From a checkpoint of a small transformer trained on Wikipedia: a variant of Muon for these matrices.
Each number is 200 + 20 x the weight over its row's rms, rounded and kept within 0 to 999. Layers, rows and columns count from 0. The size before them is the row's rms in percent of the matrix's.

# layer 7 MLP up, 1792x448, rms 0.214, rows 150-178, columns 280-335
098,183,170,201,223,210,219,162,209,181,209,192,216,219,200,202,209,183,223,180,232,166,189,167,206,209,223,202,175,143,204,228,197,190,198,180,176,201,193,199,220,186,228,197,249,194,239,192,180,171,170,163,214,190,179,223,212
099,208,217,225,188,233,199,209,203,199,202,216,237,204,182,181,180,206,225,177,190,199,202,200,210,235,210,190,212,195,216,218,194,227,199,197,187,217,181,201,182,163,189,191,234,215,201,177,207,147,203,195,204,189,195,179,187
099,200,199,187,218,219,178,183,209,222,215,185,178,204,199,171,183,196,172,224,192,215,170,201,169,183,198,188,164,193,202,179,194,229,187,220,173,202,204,214,203,200,187,204,186,202,178,241,181,186,180,224,236,203,162,175,204
098,227,193,230,195,221,201,210,188,198,195,204,209,156,222,194,187,178,206,205,220,143,236,237,183,225,265,203,219,200,179,180,199,213,189,206,207,209,207,189,193,212,204,173,180,230,217,198,211,210,199,218,188,195,201,213,219
096,202,187,232,246,211,205,211,216,203,237,166,202,203,184,192,194,202,196,187,205,209,193,219,253,143,200,199,209,198,196,176,209,231,195,157,169,233,178,197,192,209,195,214,208,186,198,174,191,160,197,196,208,211,206,206,201
094,228,237,173,189,190,202,213,186,182,204,230,195,223,193,208,223,186,209,201,185,201,216,190,215,209,202,239,221,191,216,191,247,209,230,192,203,205,191,210,219,204,173,172,212,201,203,178,242,236,204,236,209,168,174,211,195
102,191,178,204,145,202,214,218,216,179,206,197,191,184,223,211,202,196,212,243,214,226,213,189,227,219,182,190,223,207,222,193,167,161,217,171,216,171,217,198,240,233,196,183,189,210,192,217,213,202,207,230,246,186,198,167,196
098,199,206,168,166,208,248,168,190,214,192,236,207,204,180,196,183,128,174,222,229,210,172,196,232,201,217,187,181,205,231,218,181,180,190,202,177,217,253,191,173,232,217,202,213,200,177,216,196,216,194,199,166,200,208,195,220
101,195,205,208,233,211,197,200,242,172,207,206,193,198,215,224,226,163,226,239,231,196,215,179,199,207,248,181,186,190,201,207,202,180,181,188,215,209,194,238,164,215,166,201,185,202,206,216,205,159,234,217,200,198,176,213,202
092,229,204,189,222,189,239,176,212,185,180,188,220,223,188,188,204,164,173,200,200,168,210,199,187,196,214,196,244,210,197,228,209,189,220,165,230,200,197,169,200,189,213,203,157,199,198,193,203,218,139,223,201,218,231,152,223
096,193,195,234,210,218,212,166,213,207,178,188,193,221,171,196,202,208,200,211,243,194,192,204,198,216,211,210,172,197,196,209,196,206,217,203,181,196,178,218,192,199,200,202,184,176,213,213,221,185,185,228,206,188,192,208,158
099,192,227,159,187,185,217,183,214,192,196,213,178,174,205,232,166,231,182,248,169,240,202,208,186,196,222,215,242,216,227,222,182,144,217,207,228,214,196,223,201,225,166,213,196,189,225,240,189,236,218,217,182,226,176,222,186
114,226,201,218,193,220,171,160,237,199,203,198,167,225,203,225,186,212,236,212,236,178,191,201,203,210,171,206,196,187,190,205,182,216,225,194,167,226,191,165,214,220,199,207,200,226,195,214,176,201,189,184,195,224,224,211,227
109,235,193,201,242,212,216,189,223,212,246,183,197,158,175,181,154,206,180,182,205,181,176,198,202,228,215,209,205,224,204,216,224,209,209,191,250,202,219,202,209,214,166,181,191,194,166,155,178,198,197,216,196,218,168,198,180
089,206,238,222,189,178,199,200,222,171,199,207,206,207,202,187,181,175,195,204,181,207,180,175,177,214,199,179,177,190,223,191,208,171,223,212,224,213,183,207,194,204,206,148,208,185,208,210,210,220,218,169,186,198,176,201,199
104,178,210,225,172,178,226,198,227,192,179,200,176,156,206,228,154,179,204,204,247,209,187,195,201,203,206,189,220,168,193,215,196,184,247,189,216,182,219,170,198,210,198,205,214,194,222,179,186,160,220,218,177,206,201,191,214
097,185,231,176,219,218,232,198,203,233,214,193,215,234,201,239,187,193,179,174,199,220,183,197,191,184,211,173,153,190,202,212,183,200,201,232,216,166,204,175,164,200,197,199,206,172,232,198,195,252,193,192,201,208,228,189,242
106,188,176,191,206,229,237,208,195,231,173,175,200,198,195,185,177,220,198,216,175,164,186,192,222,191,188,220,176,224,192,238,183,229,202,179,217,219,211,202,219,224,181,210,187,198,171,243,197,233,168,195,214,219,197,196,193
108,243,204,205,187,209,216,220,192,197,178,195,204,179,224,217,209,216,220,210,183,204,200,211,181,234,212,237,175,202,210,170,183,202,225,164,193,188,181,175,172,213,190,193,205,147,178,226,197,217,208,174,155,189,186,180,237
114,210,212,179,194,181,215,211,216,219,204,197,189,191,237,212,224,221,206,174,238,224,202,167,183,213,213,218,207,162,175,238,196,166,217,210,216,219,207,163,204,186,219,221,191,205,193,204,185,174,229,203,189,187,186,152,201
099,210,201,171,170,207,190,201,186,195,166,207,193,189,198,202,179,182,188,215,233,209,205,186,190,203,183,212,206,184,199,179,198,174,218,182,224,196,226,183,196,193,199,208,207,192,193,219,176,161,244,191,173,205,216,166,218
108,208,202,247,186,213,227,204,222,239,187,184,194,177,198,199,177,185,187,206,174,204,211,170,205,220,212,189,185,199,190,200,202,211,188,176,213,173,211,194,191,230,229,160,195,214,201,176,200,187,180,219,203,183,210,194,206
102,200,188,171,213,231,199,215,174,171,233,195,192,209,219,189,150,196,235,193,191,216,204,197,226,203,218,187,208,196,215,216,201,196,184,187,189,163,234,219,185,201,218,204,173,206,188,192,181,204,184,201,190,200,178,230,178
114,195,217,215,226,230,174,179,196,234,226,220,221,232,211,181,194,216,218,200,256,176,194,232,189,216,213,222,192,202,216,194,224,180,187,192,188,167,191,193,240,216,214,207,178,172,172,173,197,213,173,194,169,197,154,206,209
034,210,212,211,179,256,209,178,201,226,207,209,234,207,202,208,208,219,188,166,203,227,177,214,156,191,164,171,191,174,194,203,168,199,227,239,211,166,215,182,181,196,177,183,223,198,225,189,187,195,171,198,182,201,168,221,208
105,178,203,193,196,210,180,185,173,189,257,228,216,200,195,186,174,222,217,215,198,183,208,216,197,195,229,183,193,217,200,164,183,191,177,206,232,175,203,250,186,184,201,215,191,192,207,190,201,172,195,165,196,199,169,163,202
102,208,211,235,202,193,203,197,208,209,196,197,231,227,177,165,194,226,200,227,195,189,192,237,195,221,209,203,198,145,207,203,189,198,160,198,158,202,218,213,164,159,181,216,195,183,224,152,177,185,202,195,217,232,201,170,193
096,169,187,207,176,176,184,175,218,222,182,228,190,170,228,220,231,217,194,205,209,156,145,206,226,182,225,224,184,205,173,162,186,201,200,225,187,215,209,198,217,181,215,171,191,218,171,200,201,176,216,202,172,210,201,181,210
101,196,156,185,222,190,182,211,194,169,179,199,184,162,203,188,212,173,212,241,206,186,188,220,220,188,254,208,182,197,216,204,206,176,214,210,181,192,195,219,228,173,213,190,193,207,239,228,191,204,204,234,191,206,205,228,224
# layer 7 MLP down (transposed), 1792x448, rms 0.107, rows 150-178, columns 280-335
094,172,193,197,221,201,223,219,211,214,166,188,219,185,238,168,184,203,185,201,223,178,224,193,182,215,174,211,176,190,176,216,180,182,190,180,202,178,183,213,193,219,218,209,211,199,178,226,187,204,209,174,224,198,203,187,227
094,207,235,224,193,219,199,206,213,218,167,160,181,210,159,194,184,180,201,177,179,201,230,216,211,169,159,213,235,216,196,229,179,213,210,189,177,199,239,204,202,206,198,167,189,245,210,201,198,218,180,197,168,206,169,209,208
101,212,211,212,194,195,199,188,206,189,170,214,221,205,189,200,195,218,162,184,178,194,205,227,186,210,191,173,196,215,211,179,182,181,183,208,193,206,171,197,190,210,157,164,203,194,248,188,220,218,186,210,183,210,229,235,180
097,181,193,205,218,169,225,194,192,203,226,163,222,218,230,218,194,171,146,216,172,179,241,229,198,203,173,194,167,187,219,180,187,178,177,217,218,204,174,210,194,219,237,224,188,199,201,187,179,164,198,202,203,209,207,213,211
101,220,188,204,197,202,180,216,198,168,220,186,158,193,237,219,198,223,233,176,187,193,233,200,241,199,198,205,202,238,183,173,192,201,188,178,206,206,184,172,220,193,179,190,204,186,153,196,213,181,200,214,198,188,185,178,210
099,153,191,214,212,198,189,220,189,216,206,214,171,214,227,236,195,208,203,242,212,225,247,221,217,175,202,219,191,178,214,185,190,212,222,200,211,214,202,179,165,183,190,202,234,211,203,208,210,202,173,219,191,181,182,221,207
103,189,231,199,206,201,190,206,184,197,199,231,195,198,190,238,180,197,194,220,205,173,198,210,215,199,185,221,199,215,198,194,254,203,219,225,208,229,182,176,199,207,222,169,213,226,205,186,210,205,218,204,172,203,202,188,192
103,235,191,208,134,183,222,199,187,177,203,252,184,211,180,205,206,214,167,170,174,209,191,209,231,230,204,215,186,206,203,209,237,198,205,210,195,205,207,206,169,164,190,184,191,176,185,241,181,187,175,164,174,205,209,228,178
104,223,204,233,235,150,208,233,192,185,211,172,207,196,203,205,212,179,171,188,184,198,239,204,190,212,225,180,191,211,172,186,187,193,216,252,217,183,180,206,232,168,173,171,195,229,202,170,252,216,209,225,176,216,239,199,224
099,196,225,194,231,189,186,227,224,192,162,228,239,237,199,197,194,227,193,190,188,177,185,167,189,210,220,208,196,222,205,157,217,229,240,188,181,186,224,190,201,220,220,184,218,189,167,188,184,187,169,200,214,197,238,199,170
101,214,209,198,170,226,171,213,229,184,192,206,182,204,185,164,204,195,215,184,240,218,233,179,197,191,180,165,221,166,204,225,217,171,204,186,206,190,237,202,219,204,179,221,188,188,180,202,211,230,238,189,225,232,197,185,215
100,200,207,215,207,174,162,229,198,186,172,234,162,200,194,218,171,200,185,178,200,189,186,193,210,171,190,147,238,193,198,189,216,210,200,254,251,186,208,182,206,200,203,190,199,206,179,215,156,234,191,186,180,231,211,171,208
112,195,183,197,200,181,197,256,194,191,200,190,182,251,195,196,210,171,208,198,178,208,192,200,210,199,184,186,223,199,208,187,183,204,222,204,198,208,178,202,190,152,180,198,195,194,172,237,199,199,207,195,213,203,230,176,183
104,205,189,154,209,183,211,179,255,179,216,218,181,183,213,215,198,224,157,212,207,184,186,211,161,187,179,207,234,197,193,211,179,217,213,204,251,163,221,222,194,174,191,177,194,229,173,206,219,188,202,178,161,182,201,172,158
098,177,211,237,213,224,162,218,214,210,194,177,197,191,188,152,222,244,197,181,225,191,180,203,197,186,182,199,201,193,173,172,163,211,203,217,206,233,188,187,235,238,169,219,198,192,192,169,210,217,198,197,205,173,237,186,186
105,160,218,187,197,160,197,216,211,190,190,184,184,209,186,183,204,186,204,197,185,219,207,175,214,207,215,165,228,217,195,185,196,187,213,203,187,226,193,182,195,201,164,216,216,211,218,208,200,225,246,203,149,214,206,214,232
102,188,204,229,206,160,201,205,193,184,165,207,195,244,166,189,177,235,189,202,199,191,219,212,183,179,174,179,190,205,199,173,202,218,224,212,227,174,179,191,203,182,173,161,180,177,190,183,202,210,205,203,221,186,200,199,211
104,202,193,211,188,198,247,169,187,203,199,195,167,183,246,165,183,201,213,187,179,203,208,233,199,189,208,189,199,174,217,209,161,223,208,233,220,191,195,184,189,204,188,194,190,192,220,226,208,207,204,175,200,181,188,156,174
104,207,175,204,203,201,161,174,193,199,206,213,173,205,169,189,182,186,222,215,216,169,189,160,199,227,176,198,227,197,221,204,206,175,222,204,236,210,191,215,232,178,194,200,212,194,187,208,185,186,197,204,210,218,145,208,195
105,206,149,182,195,169,180,208,198,221,180,180,224,238,194,183,251,184,166,187,190,196,211,202,207,191,188,182,175,218,204,193,177,195,216,213,206,193,171,190,197,189,222,182,212,180,188,204,200,212,178,226,213,217,202,222,218
103,235,186,208,229,165,212,213,203,199,200,201,160,181,216,186,203,196,189,213,198,192,159,195,248,227,231,164,233,195,176,190,161,215,196,215,214,204,192,192,237,185,188,192,183,246,199,228,182,213,221,205,195,185,216,198,211
107,192,201,211,199,168,202,189,181,188,256,210,202,152,173,215,183,216,210,187,205,171,203,221,156,204,184,196,185,171,169,190,196,198,224,206,201,159,224,185,157,214,193,179,198,181,213,202,216,180,209,211,238,167,209,228,214
102,203,225,177,174,187,186,210,218,207,179,220,175,213,224,179,189,209,189,204,205,188,230,197,205,201,220,177,208,197,198,173,234,201,197,201,188,189,211,167,200,161,239,200,201,211,232,214,190,220,142,203,206,162,214,221,170
108,197,186,215,218,197,210,173,163,181,202,205,188,181,160,187,178,225,181,167,199,179,194,205,166,182,177,177,192,146,247,166,164,171,205,214,242,200,184,200,204,197,206,216,230,214,214,195,192,209,184,208,207,197,202,198,207
049,192,196,186,239,209,228,241,180,203,220,195,180,204,193,202,202,236,215,228,220,219,220,222,224,152,195,195,204,234,154,202,217,182,182,203,209,199,210,205,229,153,167,212,175,203,167,198,203,208,232,218,219,204,221,205,213
104,187,224,217,184,196,170,212,228,172,193,190,195,196,193,188,198,190,188,171,231,202,167,212,186,184,185,149,205,230,203,155,174,178,176,182,184,245,172,198,233,204,196,213,208,229,180,236,182,215,210,189,192,215,213,199,230
102,224,173,196,180,194,196,187,186,198,175,192,164,200,200,224,229,201,173,190,203,208,200,216,189,208,175,197,180,186,174,191,209,202,231,206,203,196,206,177,214,171,223,227,187,190,228,188,167,198,218,221,230,208,164,205,203
098,164,171,246,190,222,190,222,217,223,197,177,201,214,191,217,221,221,214,207,182,182,186,226,186,197,217,182,216,177,174,190,207,169,185,223,188,209,167,186,192,210,264,197,201,226,218,191,223,213,200,194,195,221,222,232,203
104,191,196,201,193,190,205,180,172,207,226,189,197,220,200,188,196,183,237,193,191,169,229,197,226,200,176,249,175,176,193,188,184,175,210,186,187,167,177,215,191,171,202,206,188,217,195,226,194,197,177,197,168,194,205,243,203